Each number is 128 + 32 x the weight over its row's rms, rounded and kept within 0 to 255. Layers, rows and columns count from 0. Numbers have three digits each. The size before them is the row's rms in percent of the matrix's.

# down: layer 5 MLP down (transposed), 256x96, rms 0.135, rows 123-168, columns 0-95
# gate: layer 5 MLP gate, 256x96, rms 0.148, rows 124-169, columns 0-95
# up: layer 5 MLP up, 256x96, rms 0.138, rows 124-169, columns 0-95
down123 093:159102168174103134107149179124120110091159115178150111122125136069108219146134110116058138107150130216126139105152118183145107119128030139174084142100145088155138117125053149100116084137105098093134129090150108127159086115136103107169148096082101146165105110114127134145097091153174095124
gate124 106:164154102202131034132123098127165131153109173101105095163111114108132122122131102136155168175135137137156169163166117107128094113123158157145101166129197193148081112127162090103135150113067153114088074117146112211174111156152111093103139164124152161185183090143160123100161130132086144110
up124 096:118130157131170119094136159214154106087112203119118134116095124152148131157122108154075071140143147125111160148112108117150058151111195110197100082123078155131148093164125032150120143102125125119099120174116122108049135137138104156137183087164131150157121189107131130142154170117152156155
down124 093:073175114137141159161110128141135161140161108112152153113175164125071164162135160145105175088139159111107156124098123090117164140163138081167103069119114116076159182087126160106059119158158117154098118128106134098101075086071113123134161064126099124158069132143115055132077127146209121104
gate125 100:124162132133167103166108127075129170143182109108122139150123098082184089177066060108116099088148140064147159150157149124174133120122073137116093145096098037119145089145124111150178092094126120162168113061071140067169139129109121133128129179138118107145136125094115150155119103068095121098
up125 103:145098112162148118089133186140146134155098136133157092117145070107142169101215160095227148179114175103116143115100090103097136158159110148162135116154060193102101163157157150140119037150121153138125112111154154128118112133134139145079065109104098132123111146148096166134107077156136152174
down125 103:132102097114143112103129170165173140185168129171081134159060186107066150154140112145202138151140058103124119114135164109132139143150071107112166145103123170105163149078170143103092094186196137155119148137105098131108118138124149141076125060097173124129132112140174165072176137103147113102
gate126 091:139151096135097128119208201196169159157123146142116149151159092108102081095103100136126145095099104136150103082107071090140147092165122106104064141186188146137128155100096159131149103149105108094106088173068110143087112121184178123127149105136114139103094134108056161113155143143134134061
up126 096:133182100110114104159156184088159132132132169107067193122127097128119137103115094080106162134137046170147092163130120077135088140197121103122158121121157132105087178147127111098167122149128168126130070114093160116120161128085187128131171071103120129141096060114113081125157200138120153081
down126 085:126115124140142147102139158132113095103138122160169140129148164117070100117110158149098142120140142099160156125130154148143176122110085115120112117103119151121157175175175142079059171082172121000139126162115134065110121075143078119133141142108076113135106128137098139117126140119193088105
gate127 091:086110128119096123106117094138122079175175112116140095157090052115114122171141140216144097073136144163102119061084181151103119082118182093120126158140150144105160118141100160157135077182089172170182162141132068130119130108146158116116114110146127173170126095128114127188166157147159175102
up127 099:104201096141119157145139148152118083144103136100092073149112118079131142142155094208152170134179154083098113150169132107164062222116100111125109191167143092090136139118094093109126172126109079117192147185148146126164119152129160154142136104124119087127145126080175114079159106105119155109
down127 104:089196095085102121137144195108113152092127086061140164147088090066128149195110108127081156126150121139151125131120129117169142227132135165145146189185133110099149111106142122180083187156136162105179139143152171119095112163130165161123075136133124076174143112095151139117149138136126151112
gate128 094:130153152087168107185194161176124107139093161115129175084179157121089125141081125168162094136143161122154193124132098129195067116085106114194065099082122126138126090166133120160127063145105138137140122109149152111148186193101134184120101157123104121148127151117162173147136133144109081166
up128 091:088145164116169150073134105066110163115146144095143146107089120172120134056115125128216091151141101124054142109190158146117114142111189093131139098090143117169065076110133074122166135112093112138106182134101149100096069094124103125137111141093090155108135171117111103077136125067095126149
down128 091:153129119113153128213157094151128084099083130137104085136117118087145156153175119129058160135117191154102124190110136125142043072144117126131100157156123155115128195152074154173147109096129150158170125104150104165171210118150148118097112141190173120130148102109112096155106139171174142116
gate129 093:101111145123152130129155151137162139127151173158149102115106132181148117147110147114153125129136103085149139155178169129140144134072127142179064132089104097170133141128111102102131142111180128139134048187067178117097143182130255149109105132138155074103116208171138133143109121086100094139
up129 104:123114155100165111093125179127090147101181103139244172126155142131087104138129134128126151104112138144109123103104103124069142135122129105104108135114099176097193117152166079122060133105172152094141088159098141107065076185136154135207077122146120152130081146188102135114157140156102119147
down129 104:066153087117164124160096135125155111146121075103138160180154129108119132130113153123075074178156214197128155204123108148147116092184132124116167099179125120126166121176177138171107153118114140099142193144197123086080081098115070116176129118130100120112128091115151147168147130121143107123
gate130 093:127155097132086088128096129120156184167151069125124081110108110058139101145063143120137129178112057110135096101110141158091117098125152117126128125079087132104083147161121065140141110135099068094153079124099110114145076184105176139144145138117176086070169206169155146148144126115161130171
up130 092:136119191139193062154191090107107118105155133108150166114124110141107130135163092182104113086092137142099175184145134076053152126140071111102167178150165101063128143103094165074124127150165176105145161117104106142133150092139082137114129102118092134120074095114071127135079117111090148096
down130 089:064199092098153190121134163155147108106174110098113144107170164129155130112130173169102116175129129159106128130130109149185101122133181168163144111155098126118147115160129126149136062068088181139120147160148084149125132145129013135107111117115065081111084116141097146164125119177178128141
gate131 095:143140112141110181086104086101106131200113108144157101148142155059197086148110123159137123126133108106105113168136078136195105083061188150053157113160107106152074102116133144152136156099091108094135135094147141132149099129159183141145151060117160128134134091163154197145158138125160132178
up131 094:139114128144110150109136137125118120154123070158116141141153144163188121067111127057092109168137097131139109122113088143177062112129169095127138091108087130109102120163096061110080107070084184138148115054105129159126061144111133089102069112102122101121164093163143110124161047134171163160
down131 095:171099132092100122116143085127092149109166124156132103146077145137112138113166187131145164091138083111120123158101147046086152129090126116137152073113173137150095188126096083127152149124158042190135124130146084128222093123155110048141120132135136102143133167124156122081115095163069135112
gate132 102:146104126089134098151154099088189176152152181169140159102135159119132130141156102105145125054182155056147131143127120150189134177105149087161120133171143163134131138099084115159113062122161142185145170158070161105097190149112133205123134115106071157129128181129140124138117155114139162184
up132 093:132110128120183138211152093082127228131082122145132168089145204079101104162106099088115142108136179088132130124108108125131169137142133091115138115068146194108110177084079117125091134114200153103160122135127116108171139138109135175115071147105128177094111173146086135130140113160144144116
down132 093:159146119109153124144095149143062060082142151097086168142149132127143133199099123153091150143135103133130163112126077139098227070155147122130133126066093104106100064175149101141079165132178131111082151124171170145137048126143100109110095121060118112150131109151120160176133111133099120123
gate133 091:088129122098154083123184153064155094144154186085148123088092139196091099159138107130204141138158100136154139154190148129132155131162137190135118128077165145123124086094156156135171118131110147165156134124161174163191177115098135132129171195141166123170114134075102114124111167082111089098
up133 096:173154102128147159167153122129119147127130159117079135152137076102152095116083129167101164096134125127163092136078068120197109124155185118176131179207119112189184098148099125101111073109131151189152084133077159126116149133110143121092119131131136057058136119152133121093123055108097136143
down133 093:170172089100111121158182138058171129122135147132107080148163113164136094151125122141163104105085109137141085170159098130144160175105193146156092175151111116121134098084079145135089065136144164158152136115048178103179129113127138102074103110127181107056105133120157158066116140083128116142
gate134 085:109104131203072114145115094088105189163160121125120114086085169137128140153098204097143116170165159138097088114103131082093195105104100234128099172106162116140073102136153086141087107159108102105134127112126132136088146105073129090100152114126113145144112131182138164095155134103069130133
up134 091:135188083104167093151143127091139160153136175078072067088139132105136148118120110130108126171143165132141121187128130147149158094124085066136135129130149134170075212157101072129099126096164114087164161178140164101080157146117094056147162182141128125117146158110143181137194126120152159111
down134 094:096075165100116117138151135104170102145122142123087132160125090141134141068172126130106103101089145162186133103164140153137057141164156049127227085165078177133158148102130157105132164154120154198182101132100124151142105124165151179097107127123138138096144125105119125196083107183141131109
gate135 105:096173139127047169165094139171137186159169110118098116119072123101156106143151103114177144127162108091133130105118083120142122121139104128098084168109113109088166124152125102110119090087120044140162129088118141192150059148151117140122122092112111055097134116109106096160142055103109200172
up135 100:143116115112099121112125137130051169123121178164130156143142190093080095162145181119110135088146106166108111121090198162131158175161152083127067131086116119134082186113136111140073129162124170136117146067111090178183165154139135073113120151052136141153117129132159159164141174130105099080
down135 101:094156121147115147146116154121086153100148136115160165173105128115172105163238130119141145142168138192076139115100128127164094128172146136129114062147161123118140056168142111120149112108109057163139134189088174161145086129123171114088167176142132096156122135095137092202171083124133162135
gate136 116:101209150175087101159088084153132113127152083188105153148102089118092161204107082141090112079116092126135117109194143125135084135123107159138105130079170108187094091085123077137114116149099176160135120095136143167100208118116144145092102163160093107111156153131166137114152138096078145117
up136 107:106116125120144149128170119106154128118183117141118134123104163077110139105053119158090149169189105137109163162185189089148126157153150161117062080120120176165074081116154117129136134119106128126124057133113095135184124143156113100119145145132141091060196117089145171123062118167067101091
down136 103:163137109151134119171164135094094096065149135114132092127098172091143127138163165132169123133169152118153129152182127155118177079119130112091071136131129147211115110168153166157188160108094099041144124125158154097217152140127125115148149096099180116090127137063124143173136142191133096142
gate137 109:148165087197185147152141178114146094126113132127179139099080099140159140061166152171129136124179148144135132164130113099180101108123109152122137140094137115106119110153174125138137111069097101145125159155180178117192087118113096190110099049164139096175145177160111097137091089112184122086
up137 105:108131081053079140145114116062086146144175167129119122111149122068121173120124133095121144152109117116129160142153135113172151132181103153117158167141103087149100133196109138102173150121134096119149061164086137138172112107207090092168062048151104091141191166118153102139123123152136142146
down137 110:167157162131131148089116152108119142178170063172132144105172098204123121101140080170146125086148128159125142128110094097113127111160132119168058136168191102115140143143114117129070100102140143161145160085145123147122186141137223047113138127096155148065110101125134158159088145081083122131
gate138 124:184132068132133108166208153104120116148133163088126096146096122104124166136208123144118096114123114110213099119165164133183129092128121131157104166122134101136120051098139159136151132111094104154131153177118136160167109155113134149094053098134104083151182156131077132143136081108058123076
up138 123:077054114163130104093115116153177115135140101136146145129141124119164102110124104139177178107172122085122129162087088149093146217193067125179169076138102125102184151184124120072096068175147153143075105148109140099084122122164130146165123130141110137166111106101184159137109149126172120119
down138 118:115104059198101137126148162140172130209146104126146148116091121164143103136179131134205145092115155110154123058116152106116104117132130172104093067169115124106184161119115087122154153171132108205127121195113145117096101102119096119173117128107146142171111141117097113183069074130172130146
gate139 090:165142105123127090130194143102117104170177115076153159121171080091141117095137122092107118101161187159185084127087106115199107127118088136150102206138127134194147095121159127184079093104116173121161128196147133116123130127134161134132110107116106163130115105192080169085103110131139098188
up139 092:156136102115157134134062115155170145089132119137093067083113094099082129135118108147142160090116084127139154141175164129164138166177092115147105099141139068052094177117080150100168199176130058186110136110058137126137123115112106110146141154168125147150130126086148084159137061093155135145
down139 091:099127086109132043120227139101126120203128047098143157132164135089159112091127118122185129096154120159191118065046131128128104128143114134103142155116129119109136129157161088170120113133151180182149112137152141137077150093168110118105076081121125119158118119156105159115152167159150166123
gate140 091:118128156110113146118119125096147096121121118065144053065126059167143194091172129175140065168197152176151130187122126153128110101108112102180087111168153135121139100150127151164207140132097121147098157116136137081133157160116148141141117123168135133112203130197157109173131101120139096108
up140 095:130111130137112071152140200084088113125102152177156132174169046137140116169134163208129079082129076145124175148120137106075153132186182106169122142136146130128154144046159132139155130078110137137156119149145101158140112180122141196123136119109119154126083156105156087132112109112172179148
down140 098:159139178104146131092171120140135083146120134100120032130140099121110167139190154114139090141168173167070064166145148123098175070145107178122106121183161159158100116063122124136142166168150161170133077096175103085136173130130144112138101146134138094139162180148169120114118140073127076126
gate141 084:096156117142093136055167097102175178178198124114099069162139101125182156111133161145196164123180109123145122083077204110137088102146157182139124138102135129159106097121154109074116143095133135169150125165128157088063140122102136140128113162163133102220138122095121125133117159156118112143
up141 091:133148095100128135053156119094103142083181131197144116163176135136175165116115138139122153147153104086109208052110143142108138084190126100149085123122071156119153112126077113067092193112197102088136135171143072167111132111160140130158099116137149096171127105138090121134142104105138162122
down141 097:173113140138144128090137131153094101068126121139097140101110129141104142157120125123190102178139165161115131158181130137063192110114089138080098138112098145110143121145088135122160165071190103060139141101185101121180100117182129120102147133141181115123110175156179185129144100096226136162
gate142 102:192151153120138130179148164173101128148103166071147068114105124135125102128181141124156109118168113152193109114161152053148136087112138163104122165113130120098145095069116127138166127170159080096108180075126116205200112166089121135096077091089117085175134096128135124094123100093126130095
up142 088:165108077125125145155130150086096084089112124107111137145111151167180110068121072139136133105098162121145119129052111173162131117093108105062112137162102116095090100096051108107148125161134134120091214107144121130111140159080054136136155172122142185117149073093086103117122129130103195158
down142 089:092147152086138142086090165092118150109153155199140132133180123119091103151109131111116097178175148173139134152146067124090131137166100141140111138147155105162140120173117171066057139090125188127139133200095092057066112102116117115201111113159101121129164174103172076157130123151138110128
gate143 096:145172122116155117196124115140152121152143175125181094143144140152148082146121135164097123093138176063108117109169120120140091152120088166093104080112146105198135181068122148110095191145198147123168122114080166133159107107075095129096085124125107066134170150126124174181155152090129099182
up143 105:143100145126170040161123140168156102128126143159165101137177150086137144158113073069140147157147162118136192133105098153127155129107120169135115115144233163173124128155087121064078174117127112092125126186152157156159149163161123119174145143109113134128175128148108125069131088109178177164
down143 106:127089181197103163127177145137132179150121091132058134119133119116103173099150100101103097146126068105164122085094158154094096140158122078136154135095080088083127125171143137120167087147075112120111155155097090139100132112134209130141133127156062183129041154130140090116095145080120111100
gate144 084:143101136126101086101167176191100137078199105101139118163082115115135159116160078175155112108113107113170091177130103102125161103085158130086154108098145091057103117082084179108065122119156142130115097121121071109147199110114163141150169117122155099131128132060129154058122135087106145142
up144 089:186097110112138125177163111089160081138097145171127153088150123173134141140159116094132173104203142135121174128087139150143132087173133148158110103121105167189058118124120077165136119099129171156154095149105178122125091073084104147153124107050118133146089155145145110226085089135125131110
down144 089:188092120127154105192117066074109092157101120104142110120138103157131097143130170079170124109143116163159157095157142101098141160109109133146087148104087170116101102116063121147159103110171140206062127105094176093141061136126131106090136114102193162155093145153178133124154071069130127147
gate145 115:116083099171138140174117180126175114183131144180042153104182087114103149166100094122161125143137110123141155134134118084133131135147080105205090107092128133133133099155033153134161153156172135139136065169135142133171135132154202145175153111090135120106100130136165085117143156159114135184
up145 105:181153151049089196108084094105143094122153129144183143164130151134127115179135172148192064112112112150139147148157096132095099141133107054138092094126118105100139114101124204106139160109148123163061111109124083164118133143087128185166116155138122150115156143060154113133142160075128167170
down145 103:100060127175125155116103142132137142172099123184085132123134077135098198153159135106152163140143127143116128105073134108119144096175128160161097174113097117157104088113047114168201100151176092159123110122155119167196139123140165131198099150104133106119089144129175105160103131160047105126
gate146 081:154085131117146134093131064127119105125127112091117049117067102102111163108114079116147109155100142095127063111127189130080110146138125141182126107081136132083135077092125086093125091145073176144084089126135115199123107104113220129178151121127063153109153124141096114166160153176119141113
up146 094:141158079171130061190107097144199147156121113119105149092135152149113167157157103160110138081180141139174151189159110117151093150150113096107146138132115101142054114145148075086110185098131097195167132151153168121133119171131109168134141134125085118161166178094148128160121092095166131205
down146 098:055152126173042067155115137108178119140144144119111160106103126135155176104155132149156139109145116155187117131154100058091054149139099116141177136144143100150075153110096128168150190117130099185110126118126131145187115169116083178141163107111106117186125152164149122147077078106168113139
gate147 090:082080137162150117100145107143149196158157179158145084094143144129103107127102105102198203160132063123126097177158117156145143092130169104101141105113125143148125131081155098134179079144158110147142089180085118128169145191166127137102094153177155104105144126153085135171043145168109123136
up147 096:098092135095163158116145127157145110105062128141193141083109165155061093177134082109149174148141101086182171173060170156131124132116152124116075095093105152100092118176181113220162114178148159120096124173092171067135118119149143156151166142153122119128125133108113123171116121140159135118
down147 092:138084129125091118169136158159129123162096136078161117119119116099065138108161113152078109115120178168158194102104151100082180081122105078141105140099132104123112143221115143095079149117164153081080111085115104093072114157137195122176172113129145145138129101118138161101187152122120174073
gate148 110:112142052108147118134087143140169126149139115087133082140170089113179111094132115124164085103204089140152087156093100057130149110184145163142108125095105155203077115108102175138118069072124111130099096071126113183134128103123084081153170108122145081082145123137131139156174128101087113140
up148 100:099109122101110168123150175128128071130090164080097108083166079124140044189161026154068131097155129133093160139077159115110111103118100119117093159157138160117135151115110171155070131117172137113085076145125069188094137101129076182149130109147168144134160124141113146140124133106140147135
down148 107:106153080092137162102171124104145156157106113131171196090176161155085156097129144096097138134133150159148134113073126090097115106168155127169130126143118101090165168171145105143156160162131160112137197179191107091085125125108016110116085114129076120147109119164116165121161130178172099148
gate149 091:166150094076153088135145162101144115092113102108131083162120100104134146113067154110202067164111126129138118158115124104117122096128137139140134158163112172166131095199077154118121099113100156122157129126066091176158129103089136100205142138060090132079098162111148070158142152077129095062
up149 086:070094129167162175100121113144196119119117165128110120094106138138121127182086080173128179121159093070075114115187059056118124126107134131124156118069156163130102172162069111108129086114119154151129123168122157125112154067132119147124142093076096149105108160157148093190096147148139112188
down149 092:156164082132119111065159126077171097139116138134116142194175131166123113141109135071204090117112147171122136096167151142161094186164160063171142146140084150037115148120125149084104108171164145111195113107117139124140139085102159123107115147127166122108142089119106150065100161080161118115
gate150 108:122093093124212105158167135134180165149144106097098124122108128166142101106196151125170133118109130074146112193156095053114107107172159143078082191126163167127086140155113129144130159117127129143138140126158255166127108157150130136124131117074140106129168135126142160148085131099133102092
up150 102:159131082176141174100149173126128180166084093090187113116127146153111087124117134085159161091114094139154106142112087134115112126128124122126091058135128147164127094135144153108113077090142078131206111195088110166182124118097125157167097060134156145133158113158157132071061098084134178147
down150 102:123088090101177085143144186126190113116162133122100166155137124143133085154153122167166135077108126108112080170091169142135147108131156079152077132112114089153134149179158128109150105081123141043036067075090201088120134107112131084102149137083131128121120128124172134118118147148141070124
gate151 119:149175165152185143141148152154107103129172107083133149084128169135149100149137104132201159058125083124141146162147110075137063116145140112139111097027131094117124116153117128162164149162153165146127050102130085127157128124109081171143126137086149041124137090139113145131122131076090097087
up151 097:114150075113133064104141107086106132167192164100095128141139165150126125126104102172101109118091155136179080085132103133140141111094154136109114165182093129129164139069163148137105147146061104092180110086133131066127048145169173099077124100113161151094141172170112114171135148176122145067
down151 099:137131112124221082135171117122148080070054126128129159078150089138179086099094168169180097176135167092116169101110137142206142171125107130157100157110132077143159174105137133148102050112130134129115118095181122107112170132157073126134154162141109088155110118120099135123149082120151107101
gate152 093:080095032142084075196147156110198133140115167184121144077174158168096167139125133118128083133151120075122161119154104101114121110075069130116134124105101127130153091179135134118102145085130161099191129106118149153143097162102150083123134148079111104113104138144126149098199133188098106150
up152 101:126144132099190092163163144151090184123170158083146115157159116093071154118144189108172140127138135122131105129181082131075140149099130205213154076139141165149145120081095115157145153137177164116145158097131138138105174112121095107092102090123084126129114176170166141075100157190132094134
down152 102:117101097135173157098107134070137096102137084122174117085105081144170110137114078152095171118096139123149200120077140147194129083171129068105101158136124085101124179163141130105133115137134094096116119184115163083136101139123121129123165174082107100146137084102082153183152096027133142151
gate153 087:130128114186158111118169216157161128133156147113210189100100096145103049149134122118118124152166140104145142067144179144104121189129124157136095199159167134112166092154132149151113138131089080176195104165133083118159133124096154060127152133098119139155135144116156130113124084119077125140
up153 105:096083143111152110083050128049140126142150150164166170154142119132183112124125167065123040123083119179119103141164090160152162102133137152109161108110118179085087122105144162100114122119138130097143161113160088061096177082087100129159182138077129161145115098081161137101121149112115108117
down153 095:076113125128097131128092104146076167100115147094142189154162120161155151090116145133115126169022130163159150150143107154147110135171151163153176086136146121059118098127138142154108213124135154165105125183089142120088137087087153139163098185141143126056091107123149143164103133074123089159
gate154 119:103166149140177152120133140135110188200136146151085135113091127156181126142164103164122102082152125112109103137155140145119101099123150098113124181102125143150106072128152113148194146061156107144169127056110143150100136139041136123139135130072099061206156117062153132101108127072147131097
up154 111:173120094085159130101132146152124095091149155180125155115176155145063128142109110078098166120109100147139105141150147118094137131059074121090143086092148139175166146152110183150102158168173181130110098140105136179101151119147148192103122127143123222159107070194178154129149102116146115169
down154 100:098103107120128133117182078141102092093139092122140109092121108114167139134166123100062150111129125143114141121103161175099067093121133164147128165119116141159132124114051107103194148151123110087140145067142144162119139135111108235048123079106125103213140152145163155095155092120097143174
gate155 098:133100110134080163139110114109146111185189127152115126077130081140164197140147081157191119147081155081083124065145139126111130139144116166114171133090167154123133091074034104114118136100103134169180132161205114119149092117120113138139130127084098105160181118135143104089147118101070157154
up155 099:104166110106142163149175143166102136101078126134082094184130105133104155122133174171175111103102145134116178138146124105189140154130129124185123170166075132072122113088169163152162091080157149139113125137140120140152138159132067148124079088125075214150105128087132155108177105184205121148
down155 101:120142123082147110129177176104074142079133155138129152150132147117126109111093145097166117112161153151154166119117122138199107112127119110116110169152053080136125169135147129163109099138212116112118135092184150123236121159128193156113077193154134110089085106114114155134185088143135174138
gate156 090:156095079146082145133069136121182093113143110145100143125084095126117141171121131139085092088152118102159145165120163124162136123112129163136133135121104110076142139156061142188180147161123116139111104110141147048140214113111139127138183097148165155055114113085170090165115184146138164205
up156 086:131120134134139135138135144134130124178118167096063151116164171105134106187142069148077155121126167165120089158079162138114104115106088180136173210105108121164101092163160088100111086052094113138177147128166072129167168122101106133104167128139185140094163096123146138157075146086151135072
down156 091:145182178056163151191155094136152122099086149098092140067099146126118148131068163169076148106168114087180156155129105122125069104116137162173131145227143142123135084189177124079086122154115135062121147130163118104110136128143132106134168168161175152149124140132146132158162125147143122136
gate157 087:177137121121148144157165121112145134150109175078146134111118125174115134117052151124105111092144101165186156106154089099209082158085155206142169099155101106125153136096157170139151143156074123146133120143119177164138117115187090170077118104100081106151077117084156159137112069145114069148
up157 095:174170168167104131118161165124147095126091136167152163158094046113150123123175115146140102118128151083145141112113151129128131101136121146084062148128187120078069147127118092107056069083138162141134118184120113135129129092090177119152165105131103162211161126125131173043134172138127150149
down157 094:036117042112103160077147085145138106163161128128138148111167127118126133132094113134108163155150145106180110084122146165125116118103182127161133152108124157200164127140150165113201142128106124239067153152092190093126110117160159150123114157120108122126111100109115087127117095142076094113
gate158 121:140116084123157145157223151114106169172117182108113073116088130125124131173122099173107137140140136146163142116175143092146096119093146151179081179108136132193171089067142128147132141112126141137151100142156100174151063157087148137100130094079132093169122136178133178118169115115048098091
up158 104:145099104100130089147142108101132102119174144126186118120090139074112102154061208125060110179115174146123124137147149090141170127153145098092169158135148106086189105114117110109159119069096155130152118066124137134143117128155132109113103206188091144109097158186137198119129157131123127060
down158 108:143124137134072167110084087129134119146119136109110127133166124172122184145153090098154155122127183084113140150172136183142076133078180164137135190150151158160111147078181107176040098128160088139129175189122122108093190118170071099136150132117175104150111108097119120083147136101105100174
gate159 096:132162102148180104116112137149109154130227083106146161085095132131216177151078145139129140104160152102158112183138121062124074135128106103133152110125093085132111092177173128094097150098080135133124136132147140101175144200145141130089086154161179068106156086166162106156148117146119119108
up159 100:110155102186138103113110104034141149096136153145145119141094171138146131081128103163133059098147126099104184174117150110120104109132167166154218126216143162142127185065147147171146154115134093130147161170107133090164142158082189116172162111137084139157106145115128127096131137139150091118
down159 100:135165130120127081133071121154148130135134108151119086106134141144105178139151100097179097139119202116071044169141119125140127138127148124099095119126139120116137094117142131131162146175056127181143123067168110145214146130143109081158142163127127097058127155150092036154099107146070156096
gate160 099:154118054142162101123141144163098159182087161095130081159154141150124120129138107113109175137101082144156094080095042123126131089127178127190161125125146147146136094141156078112152114085101077127141131064121165127170139177152130119117120125156188063120188198102105097120134099076162135132
up160 092:174173178198116136121134120132123136097115200170180127081146101138094122164122130121158181133125104129134149116137087142151027156104123146115156157181072128124141136178125164085149170134130125145091100116154139146129111108153082147111183132087116080157131163135083175129174137042163175137
down160 094:142177131128162125147137169111125125069136116133108138127131102139114132130067082149101116124140148106112123171121161106225135113106131160150091097110158074106087165127115153087097122052174155124107135162084054130130117095184109090117160101092167163146029110153162180105178162121129098117
gate161 109:184167127163097114151089128136147116184153143130086165101131142087163144131135101162092164063151142084160165144124160149171150163128142154150113131127195119121053109096151148125133125075093136141147081070158156163136122101082116160153039092151155119140136165168086135168159105044154118122
up161 107:137125151154134129090110087154108135132108184105151105093076102178098189132141065173103089119121138051163131063167061088101150173114112123127150189058086117109143154157104074129127141134103158132130118190164156166125145110100150076076131104117177145161148140119136148115121192152110129142
down161 107:111113169170110150135163124101211150121118154161132185074123129067151118120078162126094184106158077084138145109107108074087188132098073088126082160147135096066110122107088140133161103109103145130106141164102127089134153128185119174102199079095131153144145129167157093137135075119106142115
gate162 087:155052104101143193149138100148124171144159119107145151143151109102163130136109101142162177114147084121096124047108134068175110117111198180073144127148125138143128103060137126103121117168103128134150094121166094205155080126116116103085107115131132179128080073113111062120092127096085141162
up162 088:075098117111145144128166103113120103127145182162165162097181082088176112093115047150122172122110133125107137178142088107110134091121155155073138081119186150108114107096136120094162194133111099138110128134109122124115101238100115119143087128175169189113147131133120137169097069085099132097
down162 086:114129148081147161094104131107134106117138109144171129131126129123080083101117101116176132071069139151154129168123114106154160172142092152100131145199129124121121097107150142127117164122132104170131131165070123180113132167119188064114210043165134226076142162154157115160095132109137131167
gate163 083:107183095096114100122123099164122172119084150143144135108184121178096135115126139138130126146191091124168102074129135100187104110176126188172135125156151105142100114188203164121135137136114146143157060122147182119113141152073091167139123136096063104106100132121128177170194070091119079124
up163 101:129155137115170174157199091122157071149064121103122121170046121126139127140096125130160129088124163148135100187102128144114117120113096154102135107092067084139144203143041152075119044108109112114101142156130056146121151071100112135110145108154163132150146165125090125158136135158117151135
down163 103:108132136129136090120064171078129160128204091157128122066127127093123117163185141192119177096150096079129136097142152125134127131156134124141102179129185116144104035112149112177173134173124174153143147087106145121169123088130054147087093098093148115158067126098172154123109110102143105133
gate164 098:130144123116186015092142105143153128116113201171096179127133166074102178115153136146148119111124150078148169136167063094126107160107104134161122141132105162150057168112127102138155144064121163115144099126108153141160128152118127132065100085056099131138123174118155158130165103155165154101
up164 107:122095078122141196072160149104143127144122110133113172098135117100043100177095128142101108080091111139109148148061169135119138117152169094113111122129115159101125145156106131244148112131098167106091127192114133158134102146149121144142140146126114138071107095111139136214064166152161159155
down164 106:060222147136144102128147102141102122169112139098139147171139135080131087126135135137151157140149173160132106092186149107121085169163139136162112086172150125087142100203166137121066159127165133125133103159121120089072123099111071072177081128122085137151075102110088091112115186143179118132
gate165 115:107122134106105105107193127127174093130133099145128137095108125164167129086129069203154106095135130125122106150140122151143088113082101215107119129096101097196084065134157143160122116118149126141186147083096161183174141090082122204060106103165103093089158123108152124150112092087129116125
up165 097:115092135105190085147122191148105064128147142104122136193104189202185116182124146161136180144135115123089116116134086113105175124110151140173078109105144126145146181154126160137172113122134052115080132159170136119129116171104114165158077167139113071143138098097157134127185092099095127097
down165 102:136088121186149199118171120140077179128122211131128080137111109117113106154157125085104053166107091063061134109126147121084124105113123118077085072119140148113159124144103135155108167047146112132123121119152144109109140113147160096176081128110137201183160121123092163122124132086124123159
gate166 090:109122136161122086098175109203167146096112073132152095112093117086166164097150145144174164104146095060155107156137101164121143115124159137167116089154098137170042133106080109170219092135172135135130134095059144111115119138142186136139154129118143134115189069096138142110083127101144135140
up166 096:056132117130121170123117158168091146102074118141205105133065125104136130118104129190104118114114118117076081137096113188103154161123228157158155080149131160146103092098179088111135165128136087101132163123149138095113178168116141152117076118156104124114086088110093132181067133139117093106
down166 097:064160149153128163155113112158085114095080086144144128117110175071091145139171159220071170122149141136089111128104063142096188134159191138136151061125134113134127138066109077158133131148161154114142143136148130114136131108147119099137110121187118138093145074155090118179068169147104148093
gate167 087:100131182160124180127122125118100111114128075158173147148116103153152122183168134144078155127116130118136074113123046154172123154187118178164147159088073166076169094100172184154117111126135161126136110126121137106187125161149176116139072139093172129145169181127144153133139090118102151043
up167 089:155128133087096159122040131150152099150163128155181077137177169060133161174083108140169160080128150107177109176088114113130119117142089130185124142092116117146168167130113182116081132166094103104128150110119192146065184118117141132115084188172119105135130133178157145103136127113137070115
down167 086:122108147108132082168164144104100099106120133095102127108138182150090103085122127116172117122134100121139158153180139079100198146115140086101114124120153130120148152124106134042047123132102101059115089161124102082152115132136109134097141168198118145094111087211168105114213117179132118104
gate168 096:148168080068157120119208124122154103150141111137107085104132150131138141130131165182142099145096087076132166159163073133141102105138176145085157109137108094119101135117107165192134105098103188118079141170126125091094116162157145145181139098175168125060101088082187178135140095086115095163
up168 094:081113111140125209041150107148115102075112141111148142138157106099117123091091117152115094147070151128146124099112110198152086150141146197123152123123105120098137126161147183169125140103123084081088156143128092078099177156106160136136172063159135117139077092076153168143161126160121065154
down168 092:153095146199146147139127197153128180170150108108114129158121130114103144145126072139123135136137115154129179063126179127112070167106087088160095172117118102177116119088097137146143188137140125062177166146129115190122088058177157096059152125095094114150137148156084134116101136090100158107
gate169 115:102113147168132138151102146102173170139158175111103134133107086147132168214126108143095145098221163084146110172133063133197120099066140160193094071129129176119120091118122122158116120079163115150139124113087140134181095159090106121146127088136088081141132129183099125093116098131134168145
up169 107:121102112068105137170159141136075135152108131123150139137142105071080141159157113181074174119131165127130119191094141128183148144142106188114040072138123056110151124123143116109135102176208104154110127145161124114113201140124120160185080171163073137174098135101149137155133117113112132127